{
  "num_key_value_heads": 4,
  "positions": "alibi",
  "attn_scale": 0.177,
  "lr_mult_o": 3.0,
  "warmup_steps": 200
}
Each number is 500 + 40 x the weight over the matrix's rms, rounded and kept within 0 to 999. Layers, rows and columns count from 0. Numbers have three digits each.

# layer 2 MLP up, 640x160, rms 0.117, rows 114-280, columns 0-39
471526521455517542461581445557566439551455491490483466505491514393522481567546470498468546549532465496529421455457459526
452443481530527580466490488533519461443473425516429487434464510502457514541497529493519537512548455484525551510466478485
466459556454472391573456484483482491570534493545472421477423510551509485616568528490540481420523515555490553450606510503
445483463510547461515473498500542559528505511513513472488505462539460471498522475576539538517468538540367534547500464443
491513564492511494507558528545531572548496525454473468479508537492543530498514493543510474479484498515544536511468448524
508587484484528469522445578478460546535545502469500553559492494481485493524413445528540468527527427556494437484536481499
474562519509509460522496495488592494543450518580481536472485446429509470489531558544534531538519487411509439519499512589
442496501468425527437520506485499595489504525491578436540533489521474471504520459532515496461471442466512552580554552554
452482509515535481496434428431504535470516527521527503507488508476568418473468555472510520501500455559512559410522476488
540534587436498530516394489550476523492455554490609479570492508467530467467532470523465565500475473444423507507473517490
527462509455514482449476386546507560444539455486473504508488455471454496508470517473536527464485457471476516551510455522
541413477504514445483477503514518466482539482531444571536480513526476509513476500516503417526445483567471507446441590570
450422525577439567519595448464447534596558489449461417535461366549499518548472532502492547453460456491538433557473539463
565506517479460499553453509507572577523443480508472583517494445542482490514560515525452559493480463464416421546575508562
550521479494533484547502472457535527606528512461511501521492513429555471539554506577527499510493489500523491443606481469
450437538492476549449449505568545514503453512492466425525582536516501467533527573557444544480481507526565417482458468538
523392447504516471483533465458451567539478440458545492537486479479510508527420443483438513522514515566468474577560518523
456533506571480591528484496540469537493417537512438461504457566497469518479535448522468480524410505474493510512506554509
433517523487439541450434411549538494458528531533518485518430552456512532528502498456508579536499519452508425583483504464
521472515423516498435532532582426446484496468535573499516549455506468546509489488423466511564511449492539447481466501512
478539450486489541560475494517573528534552534470500468488529535524494555475558479490508504468602407527464425507481488441
468528551549438491530504522491504519511511513522468461515542471560488510453473487550494484503421496522507539462480555527
497462536475419617527544480442543504480577524453492529512460463518429579531508469460532484565477422492525434529439533472
464558525465530512460534480499575509512491507536555571482541551412486473548479476515514540540501422431461474398567499465
531522458491550508499533510513567519506526493482492539487423479490550486571475452501526481537444515511513496533457531507
481453575455508465484539494405567497457517530501409531482487495560505525443459595492477507509497448456518455485467496514
594516460554509524520483506560546539507435462480512503513531505591457523506485528490438470545489544488459483550552487525
506556454553449507445534536496553566407543529481437520525482609482515505461507464444521479486491460514493544560482496503
549488530508475537521515552498446511527487504501543435507498484483466482498494488520495498458519522492511510495452493451
496572516420496496473467546469500552492534532506499469455603490530517477511489524455477526397448511589498479495431485489
494535524547477547529450534506460476522530526542548482462495463472498508449433483458534441486449496504463500466382490423
543528487541510512523555443548483591490475462579541481450469424555508554480479457550504492522447451498453533470463535505
530450460465444466523515496505460481503441529511505420512486545406519495551554488485533391477478534475479475443491527511
554474558396461488557485515494564495536496464494540543436512441504499506471515495566545515506511485504540527526464512496
538527527434459547523513484548453477529520571520483544481483447503471526489516529506553467554530497563555458542521515536
526519569573491538540524491513480530450476434484492498488487492535494511408519471417454528468375566460531465436502487435
472521498434489490512488482501521528474482529586567486454500495497574489453490485530552491486398561537500485515471447522
527443512506492515502433589503449499426509497570469497514543563455526595466507477458490467412503512559558491501486524534
411585553494433472508399374447505447549441552557534392556460562491454500502516518465509477461534470498488589485525580504
491497498476525460447453540484472468470485472534506504548522493444500522576509504431497448407475513553513494481411506470
448428515608485444530461507505522466542419520480497464521581483509486536437490504445475503436543483630466488506512536646
465546557458463469441553500475438598545501512545537537535441490491472443577508478526512475526481545547541492577516469486
502536555536522527498518507545510508514484524516527433517504577533532538513524520535452480547512486507440519485484509433
481585572469491501517562463555529530466565440516497425532477439451536473468455449461489539505594530478463466462454499507
547476531534489456534543537569532501473497435599536526526507452511563540483544468498483522554501491499555488454474503461
527425501526521566510531502508493473503494498535492450546385496536515481524496558460458603516536573524541533533495478468
481462562508476494527440448510495455543476510534530537495440496470520527489509406426514573519442465495540527471540495543
513442503499490495476541486491478488566515535590417516446460471503551479487517522506472522511557464510483532516540553562
509515413497494514460555510597498530474558503452468497486515533449529549497454538534515431532563477537496498558514466553
566498495508475419523531547474483483377529439449571463582420485539522554531519501506515526500552482419503488520501508501
568440452532543509509448432494525499476546476524441462467552451551537451436546507479482564549487506511515506508533466540
517479514540525484444491514456483475436574507511461491524519540496540459472581559456527492510533530505497507453486548526
520524537490536462543485473515524418554484423482516483486459449509511512502568531503480518494439489540453501474505497453
495520451508423531468442510457569505508530564552497472519530482551532464448583486553364477460511538540565531542527584478
514512548403525487514504432534518525465529452447543490502505490484402462453477494476488504490540595518531477486489429495
554451522522523516436524471498465483532459455517460463508391520479461533504470535474433510480569511610476470530494488534
498488538447498465458474501543484468501523480566490507476487497509487546497495534486537500540414537553490454457540374531
522565540453444459505538516497571516535523455491501502514523559485496478516505414516485519504460482514537489534485519468
502455524505470479507577545510409496423472511485500541514516544451538534524506510519516430506513472497556482507409539509
501513522447518485504462517508479520476583516501518488502515530481488442494497540430507504578511438408541516490491528537
481503424448569423493511524568472513490482486472502440460519522460503578434464570482489596519562510508498561477453492525
492494477540509491568516421502518472505501500454514510501552506521497413535489551479469481491494503483536572419526500496
578500507528422464467513461508499499530497466589485531515458478498509512524475509458484467495486533526480493538598557550
564474550498493515495433500463486433565414470514479516546511546528504503472503468472497566445498547509469518453531496479
471560553502436529536432496553565508474505550545514469419464484556498499506442432469484498507515492538510497512482499532
481462454492482484454436492545557528551545494530579513509464543482469540539521514524546502517544464462419489484463537471
544476622487501522556547450468525520557460504512507518527449513474578492521574487468509418498541489482504449440517432558
514525481508573481426535469448606473560494479557511520530460450526567533486540371513456467535532497426503508546570503509
536535534504478451560507518555570468506480500447485546396418518479458539486529488505552479523560483511458491569473481424
540470516428524508535484443486525496543450500493447446503504497514527461534404470506559462551531532543465523547451485522
470531446537529497441505475478432501496514543530468504590504502537454491558471494443471513494524509592481525525468481504
484588537434508521542493403476516496475429490502403401488385489535523510472531575458450458462474553519406596511529491506
395518477528460579487493590510496532547504580566507434498542527531569493507526409535496538452474513497502530464430432506
484536542448526485475511545504414499491474517471485469496501519465555516536476415502481572473460563525457526499542478495
448452470442498516510496520489540543439472501552447515545473520625558524513534461550511514546520420556475548497491506561
564524527509562505563468536502547455485455481509530526564505483521518415481472506519475558446433507482472471440462484540
513522443494484473461529539630483493492515526506418482508435533548512513496446453462523516512512366491529470468459501484
544537431450476512509443486537517487496504516516504555426529454539532513542479495527500553480457483472456477540479493464
495525473507493573418508458497583512420511526510424482515448397471482500389481436564519514541488468482492488469531506510
508474502492504483545436495517540481506410513518534488458456561534535517497438468455441540554466533498494503457464564541
561479521490486553526506444417471454538587521534533491476514458472556477494560475574475517466508499543543533502493461539
464493514549533419423455471506536549441512549517454535503509563586533428553524516498516528572454480445572563536556451476
480503489500509592442445538504555559473549490482480541545544466522527510475480526452555529517486410502572536448525569522
527537535569481389475522471530516513463502471508501447473474455574497486510496522494488469478530446429518532486497517558
513529523520528510558487534487536599515515540465515506496442516527519565485560439456536491488516417440566509464496455458
508480556464528479497472539448484513458470499532484469519476517448497450526470521506541495523428474444474525527492593475
569561471460508415498434524443490517549559477517530477446446533579508433477521418538518531496544516540498471480471402466
511527521515561482477550547472465533487478459506474583481479525572469414497505490450497455467558387465538459566461549484
522531548471504503503538450439488574454500496504432483483454537537504495459431471455502478572593527501519499494520426574
463496524503526512531557557487572457493535512509486502474537461499540539566458425504528448458539475568484497502540545535
497523528481512491539533522534500488472520492527439485510501508503542491477512540514486517524484484539563506486498550541
536447534492423556512510403454517536518448513454557496529461510535538542486472566475489576485497521542449514496483507515
492511517494460432475506500463525488528518519549437515492439502454461559436469516553527480500549498583520570523412476469
558460529435561457562454446423483578500514453518542453541566509474539469420559447474519495431426492508522493494446475525
493420570502484516518510525563538553498496485463440453517539465545526483461501497478500453453496503516459573469492541511
454469474514537510555546438485474511572600473530592499458545472465509483516535533566469524524554521518476474518418585479
504485567449479483504512524565511509418462485557458534463457482557430487427561546479531586522499495533477481460483508493
476435570530460543474476456437519494437476482505516531485574492457549491447544521532493508526452467471476428530447466477
547533511492554467490505484482570483482549443512438454504440531530477531508546565480561489467480484444484473533572453488
482456516513583431507540515481507435496498437524488481532417423464497468533548536461467509451499455566543464495530546522
506462459509489499514458536506472568557526506443533521543549558446479572476512514510515545523427487498444542531454462556
524501457521486478541386487555564481508474561478436456561513496544540470424497527518490428517535500531484459517490493525
470453535538533529495574413554479570436466543501519490545490461517532519447579421542423509492466531575429507515443488484
493494508502500541531528511477474432496569541507533475450417511484465496544499417471492448434489484407493511511534403445
512452501470497536466557528548505468455532443501515452508532477519442483467474446568420525534516527556528418469531482558
540498503577583526486549478448519532492423428479524459496515539398463519448535491500441464505474532517477524527520496481
521405492475500415475495481481515497577549484574481495498479577389480470458512452551483510556533573481441501465490551509
475519492463506522447443453527544526548451434528506450546449488470451464472531427516514474413478531517508565389526514522
582487525494484535468557511519493447425479533516493530472410498511538471549455479505481465559543481515507585502458588484
478522529567501530507498508508512580432466511530467546492560459454516490505505506490481452447515557497501501455442493445
528513531523473448480510463598549509496482496470542562546604561494489544443498454528492505418491476495477484541534481498
503503464445520494476525488525486527536528489549476488560481451556537488436474508493472475495554490499474521531421495461
466510485463540471515453522487507474494468471541507497514513450457476572413459451506501557513520481465524516570472518494
495516484534521599583540411486529490510494485499504533527424571531478543463466486506502500430510530497516475580429446527
536466574627545526459544508517552493483479496563490492487501501449480477428458487479523472513433441434485535473509505558
507436503515501518412549505523488455530469468514483531585512587484506528473463448513493559506463508485482586443550591503
467496559517491527490506462485465529459531547451518519441557573521528576481464476495472500530539582494482516554517408511
514476407500549449439523520501501564488574480481501497501516508537537533495511500485497512460476530504498497503389569449
537428458522485516504505533440467523542477575502506506460527506457541428476499509475534477521474543531455500556497525493
470427505517445464482506498502504478539451474504466501454463526494470471524502483416521480454444512534519530447478466455
475498539419580497522469498501508461534482491494471488466514561476446541429516525451446413557553538468505495549522464538
583556704511412441592384505638505536468538606481498382418399565447526566473443481478460508447562461393449607546533448438
525575524591475434472487533573480516558537528435475471550511499527465520505430476522527517567452525569554556481498411530
553488488472476559538459490518508525544579462452558442544473461418538466435504512473435445465549527592522406494486443518
535493445557504473540495521477424498483512469550559483445521391476523471464475540503486457554471519534500539475479517477
471521453479486475511465462449494507554435539488500480446500457600485456509488440501508499568495458510493551535536562547
478520558539497526571522485454471464494518511466448500590491444473457466505443464495465580496527495541493504562546555550
595440541490529471558514483431484536554462526545460511539455577546556551504509536544464500466502517494546509413485526545
492536413505492485482476507505444485535537442440560500466529448469555454487515539479518456464481512524469516468491476510
496443453537423493458473499550483461498527514506450519425466498555457464451483475460538505528512494524481530477440535481
500472536478481424432516513489468479601544517512541512541588593503440479466512462563495509536486602449519442534462548515
502598470549502437494512509517507424507479488510501465478470494496509540525429455428494436430481611433487533437519503474
474483474611431471507472462487431505440473532504474483494502530535472566530474496504541524528484477474539491472466594519
548525568555452519503468537509466500515419520500475490567472552605474457503514455488481560467466497457469470479549508536
512530530517452524527499487522507507526520485456466533546524463476468513477470468534499485528501511529479539550474550543
563461525531431496550533461538550488432571492530493483474528485568565491471509472521519507513466609452494474478471555490
497491467483473528455524459466559459503436522525502585457498517493565442487472536541441485490624513521566564557611569475
426514518472431492444588497570480535463479521497571500494497397518488465496452521492497507420510475522533488502503502511
544484582531458473460556533476558482474485480470476527502511520507524512541502507543468440526459393492556557533566481547
478529555527431513460522531448506483499556496454495481524490533474548587471506500524502477545431446503528512544446471502
478491503474487506528452489505453571530534414472568469528452540494535470552504521511498529524516518569452476540365508481
502513474416500436519492486524544484567489550523522422434509462477493462466482417569531516487496535566515475459511466555
579433500470541546513515500554534576454521537490532518464472475521565488522518474514505541445468490562484469465507539482
453534462533510528527519441484506525576459505554476399478481491466479398487471551500491491445516502458544514469503535466
494501522498475542527523442485555517554456464557521560517504508529523527496506494503526480454577465508506475476528452572
492481504504555505530544473475526521556474520494491516477473536517482584462431468554461564546495525540437429595512524576
502532466562504467566584539512503482507444473464496494473549461442437497468472535497471471544492466457561483550467534544
521508538524417403496448504485548538480512550569478453586517460464532485464523477523517486484470487492544435468519532536
482458438515519514464543527477479502562505455455517496488487494459467597558467524539411490515495502512557449484481502524
521568536505452420474506458541453508537544501541501564609592442469459526462495496475517514474504449446499517483489541490
552471517480539510584506508562479508490486502585404406532505506523524574455468502564476497560571453524463590547539543448
519502509508518526579529484513463486462511483539385472584498542501518490408519525543470504517508530493522491481555502515
536442569515509513513456477485502549577480432503470486526498508557561486449434523504530556455545487490502520382511463526
467492521483449527532461447510499503507497508569426471481489484532481568450506459520495453476501517510483531552449517485
564479556518543570492509448526451546494410506501565558502537517446545443534544484495447494514464466472473454487505599483
519558473506535514479511462553477504542472451492479411466502506431510549493494505576429452437519498492425495549525491478
552531502503500463564533605476464547506491408431574446489590509508455428482474468484485574505475454523475465492430534463
514510493506529534447504409427499470524549456551434510416524488421489625514465481544478591521470595531526536544508534583
535573488534469496481461619405515582481558519469506402539544480546476480534486432529501578420485513470527471581473520506
501452548513559457466493442475485516478496535504496543535499467453515550493424505476468498518468500515528452569518479518
533493535475457482579571507448439521441512536489512516535486540425429446432504502407528473490514479451501434564402455539
560469523482509489472513456472486464594431511480557456451483542444494517533517450493523532521514566508527467560518464513
484537534458426437474442559492518508505525403455534508521542527501445508597503478513475548415521430474577502562461496501
529484513498469529532528487491503521520458512461494558541478518538517519482543454512480532561508556396519421551534554578
423488463512447507484543449503469506500480586526479473514499525466582503478523535504491474567453534489428551456530444523
525503527543513518519519505535525464480428574542524504462470547494510552458487409564525496501486461537544565428467458481
574474523520467475519432528506431484484521457511543494477488525449476441459467447527492509413604445503405469514452522435
# layer 2 MLP down (transposed), 640x160, rms 0.0608, rows 114-280, columns 0-39
520490471509481479482453479465457520503481487496576437515515530490433473447558513497608528550478500475513473477532461503
464474514554503548564524539577456481533557546516466491524499511493474494487512508473472527424530489524556481550548410505
484605473549497555458424456456482513562531508562491577407524451523483442534520488466465533489398599526501452462532505368
508567580543507497510461483534507493448480527436517543484475436550529456451612479444565544439592460532428476496468437536
491452435470479457485458509507511502444497519498484530543452494502472479521486480456473502478459544470440512444512513498
488539511534440535528496493450511488448469438539526459481493551523507518435507531551420573551469474472416461495544476409
516516432493563478514522524527412563514541493415486478493517480480538478549488536528487529465496513573473541462509436516
582453582602531503550513494549538498474497520517523495463452546397477652540531447474468427521427488521468452525515548531
522499467478499504560468421541480500520451466377591514554470508545525556502591447529419502542556506452476476567570491502
468502516485510491434531602481510460551485502502450501480541501468513429487419472510553573498588493544571531499442508521
454456509463480515504478527480484531451470533541482555504483521545495505510508491505454444512503477497489508539437493519
519548474488463457560506539523434470510488492492526510449482491551495410511452490460485588507518571497547542499513412486
508527538388513525460561476478529470496529457470488499494542555502533481365534475553509469483433471542528417499548475421
527461487503502479520481534452492544439510491504476470504503549482543470524416477498475418479494528513452569490485501495
451471484499500580601508471595423490475505547492465484500459494575498469467551561531478525511586387517456474449497528485
588488514447461467543504531499424449506513496524469566444447459459445520497494414454516497467513495416510471538562462564
480492429528468452464494498523514498472535376497578514447517462543484505479481553448504514473507560550476555532493520471
358480507516530485511478526522559477475558498499521480512520523544497455496497485515468444463543504537522482570446487463
485501520526466470470524483471602468446472531518512469528538494451524499583500454481541507505457516487506514494466465478
463470565499450525428468513601457470431525488446422583539528496503534472528451433494561532483521538535495498467481533494
501501472579534545509501427452517469451495583451560549469522570507549509481428590530503493496519473519520443530506504503
527461519471524502505478529532455485527451511511552409559423525506460486466537510491503474528531519513535508567581543438
485496460513534413542444496432506476530562524525518484511394551484523445511479531447542470506505515607467476499523500524
437463465524530571475468427500523528612512444493516487486542519516460519506525537593473418488521437420506510494474452495
514454494559529504445536551497413490508522520492495483516519605516484471487463445483476498500520455496524478503531470460
550491512453526501510489437512498467516488492449502497500484476509429508459452433516523432541574452502544396489483493523
508484510490517534481470558449517460452458520499517592481443518485481521548517545523512481442491474500462616477492472483
467449535500549551531539451532496562566472494498419486534494524541499485512461465549548561532453499530464511470494522488
501513484558498489491467525525459461482471508454496432478529473516505528527591576518457408506529506540479506497539487537
531496548564522545467531579540438482473469494465514519516474539445549398433491492482513467586563494458512467500492554470
503533534447544495506542526442538503484417499485492556511503472534516502559425544545507530467474532562569497481571455523
457582481507485519528467528533448492503461463509462493471506460443563446519466467469463507496534499485512499437444473509
548475470550561452522552567475502513518522502437454481469516530548501524536523480481474490513476485576462529495450541486
486528443579515552462482453495475474497472519471553518525533518518460505502507501517503549457486510487480506431553525542
585500456471548469450532510524480513490450480528470545480545495463515490449501484470498505497489545460519544519419392513
451524502548518558549493501535499434503470491487530432543451439542464568537524523560439522511527439521535487495453488529
499492499527539446509515503512496475510475483448554451553501481430526549486488555495464562456565470457440519510504511498
514465474496541520478525501503450598543525495517434466461573522492482511482489599522468427563449469539398454436498471457
551587481496577460433592433529536463527554475489528554477472459586416508529431524505489466474413522432459500523444496479
509525514511507528510461507536533473500512527487527546525494552491568529534470574538485488537593479478589532501525472494
550548529465503503495471408546501512498519518528578393511453472500505469495521465564551430481518515452537518544490406470
516500544475466484567459514535516571458501527476582557516520605535525528459517485535451418509584514513528450500494486513
478430445543494508511521475478477522520492461467425458511567453442487560498468515473570540484495460481507499519552457512
552624478520491569532489524456442538504416501476488427496536502483484421483482457574535519500541507389517506445453476489
497517470510510546530471432389488491505487501532460502542556532506486483509434533463481437492438469498497460565501532568
476449496512467553492454527496552438455457512481505473543533454450487573495495443493476551471512529514467453491546469495
465457512455522480558567514442559465531481478433503523436517524453505499467525490507515549463479498537438528517571451496
491464461529467541459511512536501498488484508481470488500537505525493486500468456482574512498508530483460478499420486483
466534510472555501451504467477487422384512479549452470534476504519490493475511447466536433484591498475519506517530482448
517551447492568502549547413508498474523455518530509478591495505458494511524489470477510495483492457466457510422561564499
537529512480476515446502452538436497511530526477486529450495482485432471548556438512519537491544476542475448463562496491
508499476470452537465477512485486555509470561460541529536514498498508503479470455568487522476537485463479558517536448459
459418463537522428432532517526406501464484544513565552526404516513420484492486474516529575535487456496510593373520533480
458450477479584443546501551454478471438542504505496567487550504518510502472478543483474491561507504476538542511452482474
497510494522532513525533430486498479470456478429482490548461472501480540453455490461409470516576509484474460526519492491
520516521478411509600529536499542535468544468504504564501454419494503492451424481497521513508463518478516487462513545515
545509516477528466438413447559491472455499522536489523473535452533427548532586545497480480493481489481491491520461503464
465406521570494511495450469511488451471530550499525509443436526470554512502541548535441515492502514509483454478547478462
538446451499492462463516502567551493505514494551520494459500411480502491450572443480548541433440510488452510548508497508
551505486479513532434482450579499491517512522495523434477449493519444444461549518581539501494592504448426590537483531445
511473590445511594488485445528477480500590514454472486464442505574485452567538446539458466487505493543433501586528517502
526519460520492565492490469490460463495507572476500456522476556514465500500555502466511570566504506523440533493505501509
502528455450400454545481519512465499479517496525543507422569521546530514462530506536509463488556534506515426525467511532
424532483514477532520450512503412500595574503497475461520417507518483452476494541483548521490517467528503533470555451505
474491545590496562440483529481391459528462503417538500519532485487475499521482566522478473543469402561426537456497505494
454478445590457533522495491508509468492531472528454427471493537537561447558481473479474540571558471535549503552466506538
473487488416519550594513539533445479457516512558463511482565448490489449470464521493538549494476452554545482505482484462
473437517508526507467538544495438529450455528420528528494490512495463500478505448479511489486487534478496500461571561549
559440527507476555494465523486530528512466503592547443500526446507502505509455503504530539486527495516513473513524513495
515509531460540458488537496493478533492534517518549550548457519569482538466555484478477510496570501460539465487576439432
524539369473492486481485456557442479552549459533432495539582531530459502567463504609518436582511530509455604477446494493
606550549534526466482512478463500472506482456443509570565654555413412523506470453460468459549379457469534494506525602476
478534468488667447453509516454482464574525557506454540479442461487463518474452538484505476533417538486462539543524495450
498528468523529408535473484519502503534526549496537500514507497474565510440535467499514490514510514508428455440542452507
416525440449476497492491492520554493474437517474514502526440509506483555513505494418460515513523543458518481507534460440
538547487478486527483539490469444458499452549576502494426508496548510533495531519399518569500537548532466487600547509498
514428466453532477483479525533571487461501471452455539470493451479479559503438475491533563520483541495454519600446551458
529510499497479513546428552467504480450487535541561450498517542552480519507586466536510507457509448426537467483454466549
487420507512511472552443526454415497474476512416482525511523458537495490546408529537501541516494473479476501454493512449
499505559513560540504478522572486542450452545496501552501472495468434390528527485433504471486497491428490408422495499491
459427535481511517465539461525529497555422470539458511507549526500498563524443460538555523525450422512455512522507514521
496437487473482496463570478564430555579503475433554510499469477480469542519450538538528475435516426528467496519530584559
518479521585497440501495484459470487475520515518492530484447536510553507534572521533472500468524461520506510549552538454
561478508449525480541563418472483469548532409455544529480523477447468482541505558467506460477473495503406504523560460521
474466472427545490466501466534539495494478448473446422547522505491520523590500523524530480538441578503421503501481435556
500479530523472514428558514505468470538500543491459546508479537510468530449505436425568436530481531395474465482496469495
466550579465499559452521571469519465546520542500510498554499579563504459512481465458510422430450450557426492452512551595
544503467568498449498548447475494447502487443494559497516467461465578514520435519474555509501549555469508575515455483494
564464442526464530474513521476503541547466536565539492524475535472452478518507476486486517509557464506555499573473529485
469563480527525590487521531564478491513505505559453511468472491541561495495519531500548521543557524466497542457405519421
488501544541505508483537508455509490571506612432454474515497473444504522571522520592478473542551458441532507446471539515
511462510461488556518477548524501456476497553484441512548466505537484549547563456522538474464543507483491500437514480500
439438448540520501475528461483559527497516499481526455472549453439539508556422449477541525523488533461492429474603497527
495459498496462541517475519433513491452517503474515476463552463408513438526562470509508503526520527517530484467538537499
529482450503512456492463508506464519449524511534537494438467473478508497502557479536522535509534470443514454533498522427
527449470475537572480565487493480485502511541463507475557536549500464485477525470496533497496468499471432474525448498502
495511530515424464436480526519461610500523489477587502459496529500546480487567509514411492450547526456536519468561495529
525408510507526484458568478506502445498452468546537539488534546524538475442491485469524488489525405566440543523508464493
473495558502431468494440465561471457416550507569585526520476541504514483515477432511532534464477555494436478509554509510
472496483528468464517505517483543554528449490495557511443527521540533489512422552501473530515524559468495473516475515466
498486441519497454503508541480548528551489459504535531468434553514470456527466539535520465472491478541589548487481416494
470498541531541452509490497469465496457444427524524496499497449460484455588471499507506558531483500504460553443520478483
540538491506525511507483475438491486549533420496470501473592505417463551508502539430503467487468496461527502464510515505
526552489550446418411460500499514553554431539477526453557479492498537493488602505493509496483594484522473518535471511552
556550524577508563493551466473558457572482553457478507489511512457486556491486501459503509556563472501509553498446514490
478519527482480528517466521536509521460513549612517564515421436511535418507538472500540509401467516475518476504512564510
493515444512505508552556472487481491438492519554513554489528495533461557463583524510430444501497579477481573480537458474
563536509475512531516587544527450504480507423477499462491434513506532528565465510539494488466597442501479481472425507520
518437512519506473536508507535567490440521499498535561567513455513460427495516538443549498460535481500492441460482503541
499528488483503516514499541508477562470561507455497441412463476463539567468451484530501566482494524561500484529461507569
478513529431459510480533488475531497514487514448418525473565464441421528471466520445500465515502540528541546509443468530
561487487610531553530486522463519535470445614549502475449446501441454417584542495538470498494523416459517454483464518480
562464479552550566569495468528487581466500458472399526513478501515564502504541552495492502544452480492480524540472526480
474501346508511508487532528427556475571438460498514483441554487493528508554511585481500587499484501490474537481514499534
483469454465501457473464445448481507493476495530533424522488474592461505486462570533512517451442474587429505511412531513
517497453465525456474469506465539490469586531465426571507525552503511502522451527510488521535543476521438546498516542484
508437476480468436498473571485432463497569518531448520458511540469483495546580511489530491452534488491541562499545446510
560501412541531563467526576433484531511462451529474498521495499406562423458448534467508533506493455473543515435475510472
500525510509473473506445466481460517479549429503485508525489478543447501523422512539518550511587513503479482489427486480
489509530528501517496567506470488481465531522482495531530479418487569508482478488539508535559506504550463498513559542464
452469427517534555447459536450518475500522483496511497411474445485525491492444544485551463453471477557503454467530496534
684567578413443526428482472562549482545494548534494420514413559494459568500486564491512545580594519418495533645501465445
465474493581455484433537476493594445477466526549475518517519473547520462543469475444501454575481469527413549510467489521
455575483499440550604492545434467587534428384469500479561529549507502446518494524530461513457436469563486498526436449430
498554437482463481496471525532487493463465474458578458579532526482459497522550508521553493509514455553536488526502484563
522547523470515494534567444517491468535524480492461481519474461492463553493487443449563504526466520570548535459420482490
563472499547501516483525510566499465493450466460448521462486516523519467560482457488490489523416443507507469439476514535
514524424544510466464566558515553550524482420528539500495540493434451470495498513424500429499520538429545506514459531469
518543498536512482502530467564522570506461503535495494509450509539462504566547475588480520536547490508499513558489542543
488541487390560517545493471548520520493504501545481519464540522507565560463444563496481471460520508529506523526484483602
538498471548452545515495500429493441560512453558430519452414556544543529496476520564504481535434535446529530534547434487
540474516474423465519488520500511522496535517504489540449559551492600533501525514520525482526480507512501509499405469534
550460536504471463508519534484504558542481480458609477545569505479488479547455498557494537506459510468480487514400488443
484529449471500487423507521481493518524521475585515480526470520481497498495489520419477512519559499510501482573503503487
553540480563499505490451479512499529446468499544558552474487414524483494476506540511465512476478489519484537466532436471
551464576507562524449481525513507506517442467555516474555513470428500467480542494485526564450532493536491484530535471467
484451483539458498480506509513456481545471469545512470647497496545504477544481426483550470556511545523538488457452484529
551541545502545536555521493486515554508529494497551517472494488515532500535536397481485485484428467459440516461475477508
458473427547495569472498581509532479492558476569648436488494411511439606494467487585526504516464442537466501435458505516
500530480495570529485510490441452505387520512465519537470479497485443450544526465423458409503553480517487458551477458457
559520507516471494429598544485626473464527558499498505448473494544509485490554480511505498504559541502527467487574515501
528410457536453506459467537526480543559486568493531545465479458550495450513499534514489403506463449514522521438445470459
475493492548503508489488474450472483467516492486479441520460589480492529475542556544535400518507523535448495495499468477
552438542484482490515453535497494472424500477499518547497496415526518532458488497528520515509550492495488531510542483549
484550508567484437520491437423493542496497451511451494537495502465582546540545519509565563436506479523461586535556470590
541489550483495450552467460548533596530587507535458518515453423482494527567462476501538530526486461503434523533493500490
475503499558507443481495494380510552475471564573520548453435433478503428451485494531551473479522593537509565500524462494
433482514461491488446496553501515505563440471508531497469451562515545562461535522514513403506482511440448486507533451487
544469592434507487504456537548507569463506418498541459472499543532550517462462508428539491450512568502493556413519444503
475515501448541510508474486475542481429429456501517548496451551528509499480597575552594514504534511554470573566536497526
449530531437488532494460515529441435464526516416442419506479442440457493458500534502544522490492515454546466493547450478
532549467474500500492490506449542495499441558478562549477454502522444435495512498512524464472520471485520536474544482436
494519474487541481446451461447437409485500557585576515483490556558475532490495509484502507534501481490532505560497481483
563482506460479508444508475476494487536520440477538490532420442480509496544515481524497468474507550494519461464572563449
490470456464539450510531562520517490455505502504511512462460447576520517488497562545556433538587568515489494494512394520
546481452521442522488516464442574430469466466504385508551538501489557525437453561500453541453415516507536519564522510541
467523485461522494466512527461485477495450567527512529507468469498482448544455515489482564609475466505455654474507538497
517532470496484539556482521500623527459460507497547507566534537527502533501448566551530510519512487501470458462455443452
415438526537506535563537580553525497558472407442505496443466552534532417511545556498504435510525467532370490527514488475
532483535534526483486621573492450544501541433475517505493503465547442502590565500524486554516546517437486497546454504543
494498533453483489596520570420533464546533506498422444500459531489538486502561444514520449445568500496620515508467444455
474566471536513502435501485508389472526482529421526441516554499577449460486428525476466508549443423456428505554499499433
470516461504507528488528485539516487514475463500496477501467557527441576477457519541469489430564493437557502452486459495
494480430482423448530579512519543518500477555505548570481531446450526478480497487559525495566490563434539539479521477434
522480482520486456489472530495488549495509476497460465514429444502517500562473448531443506522470544482573473511525448483
469476480501456519531544472488516491493488460550525524479549497564397477477520479499481580423486519451453505522502468533
505533517538511480503517496482481533491564539480517546462485547501525530522493476478480521482540511537394513531463510464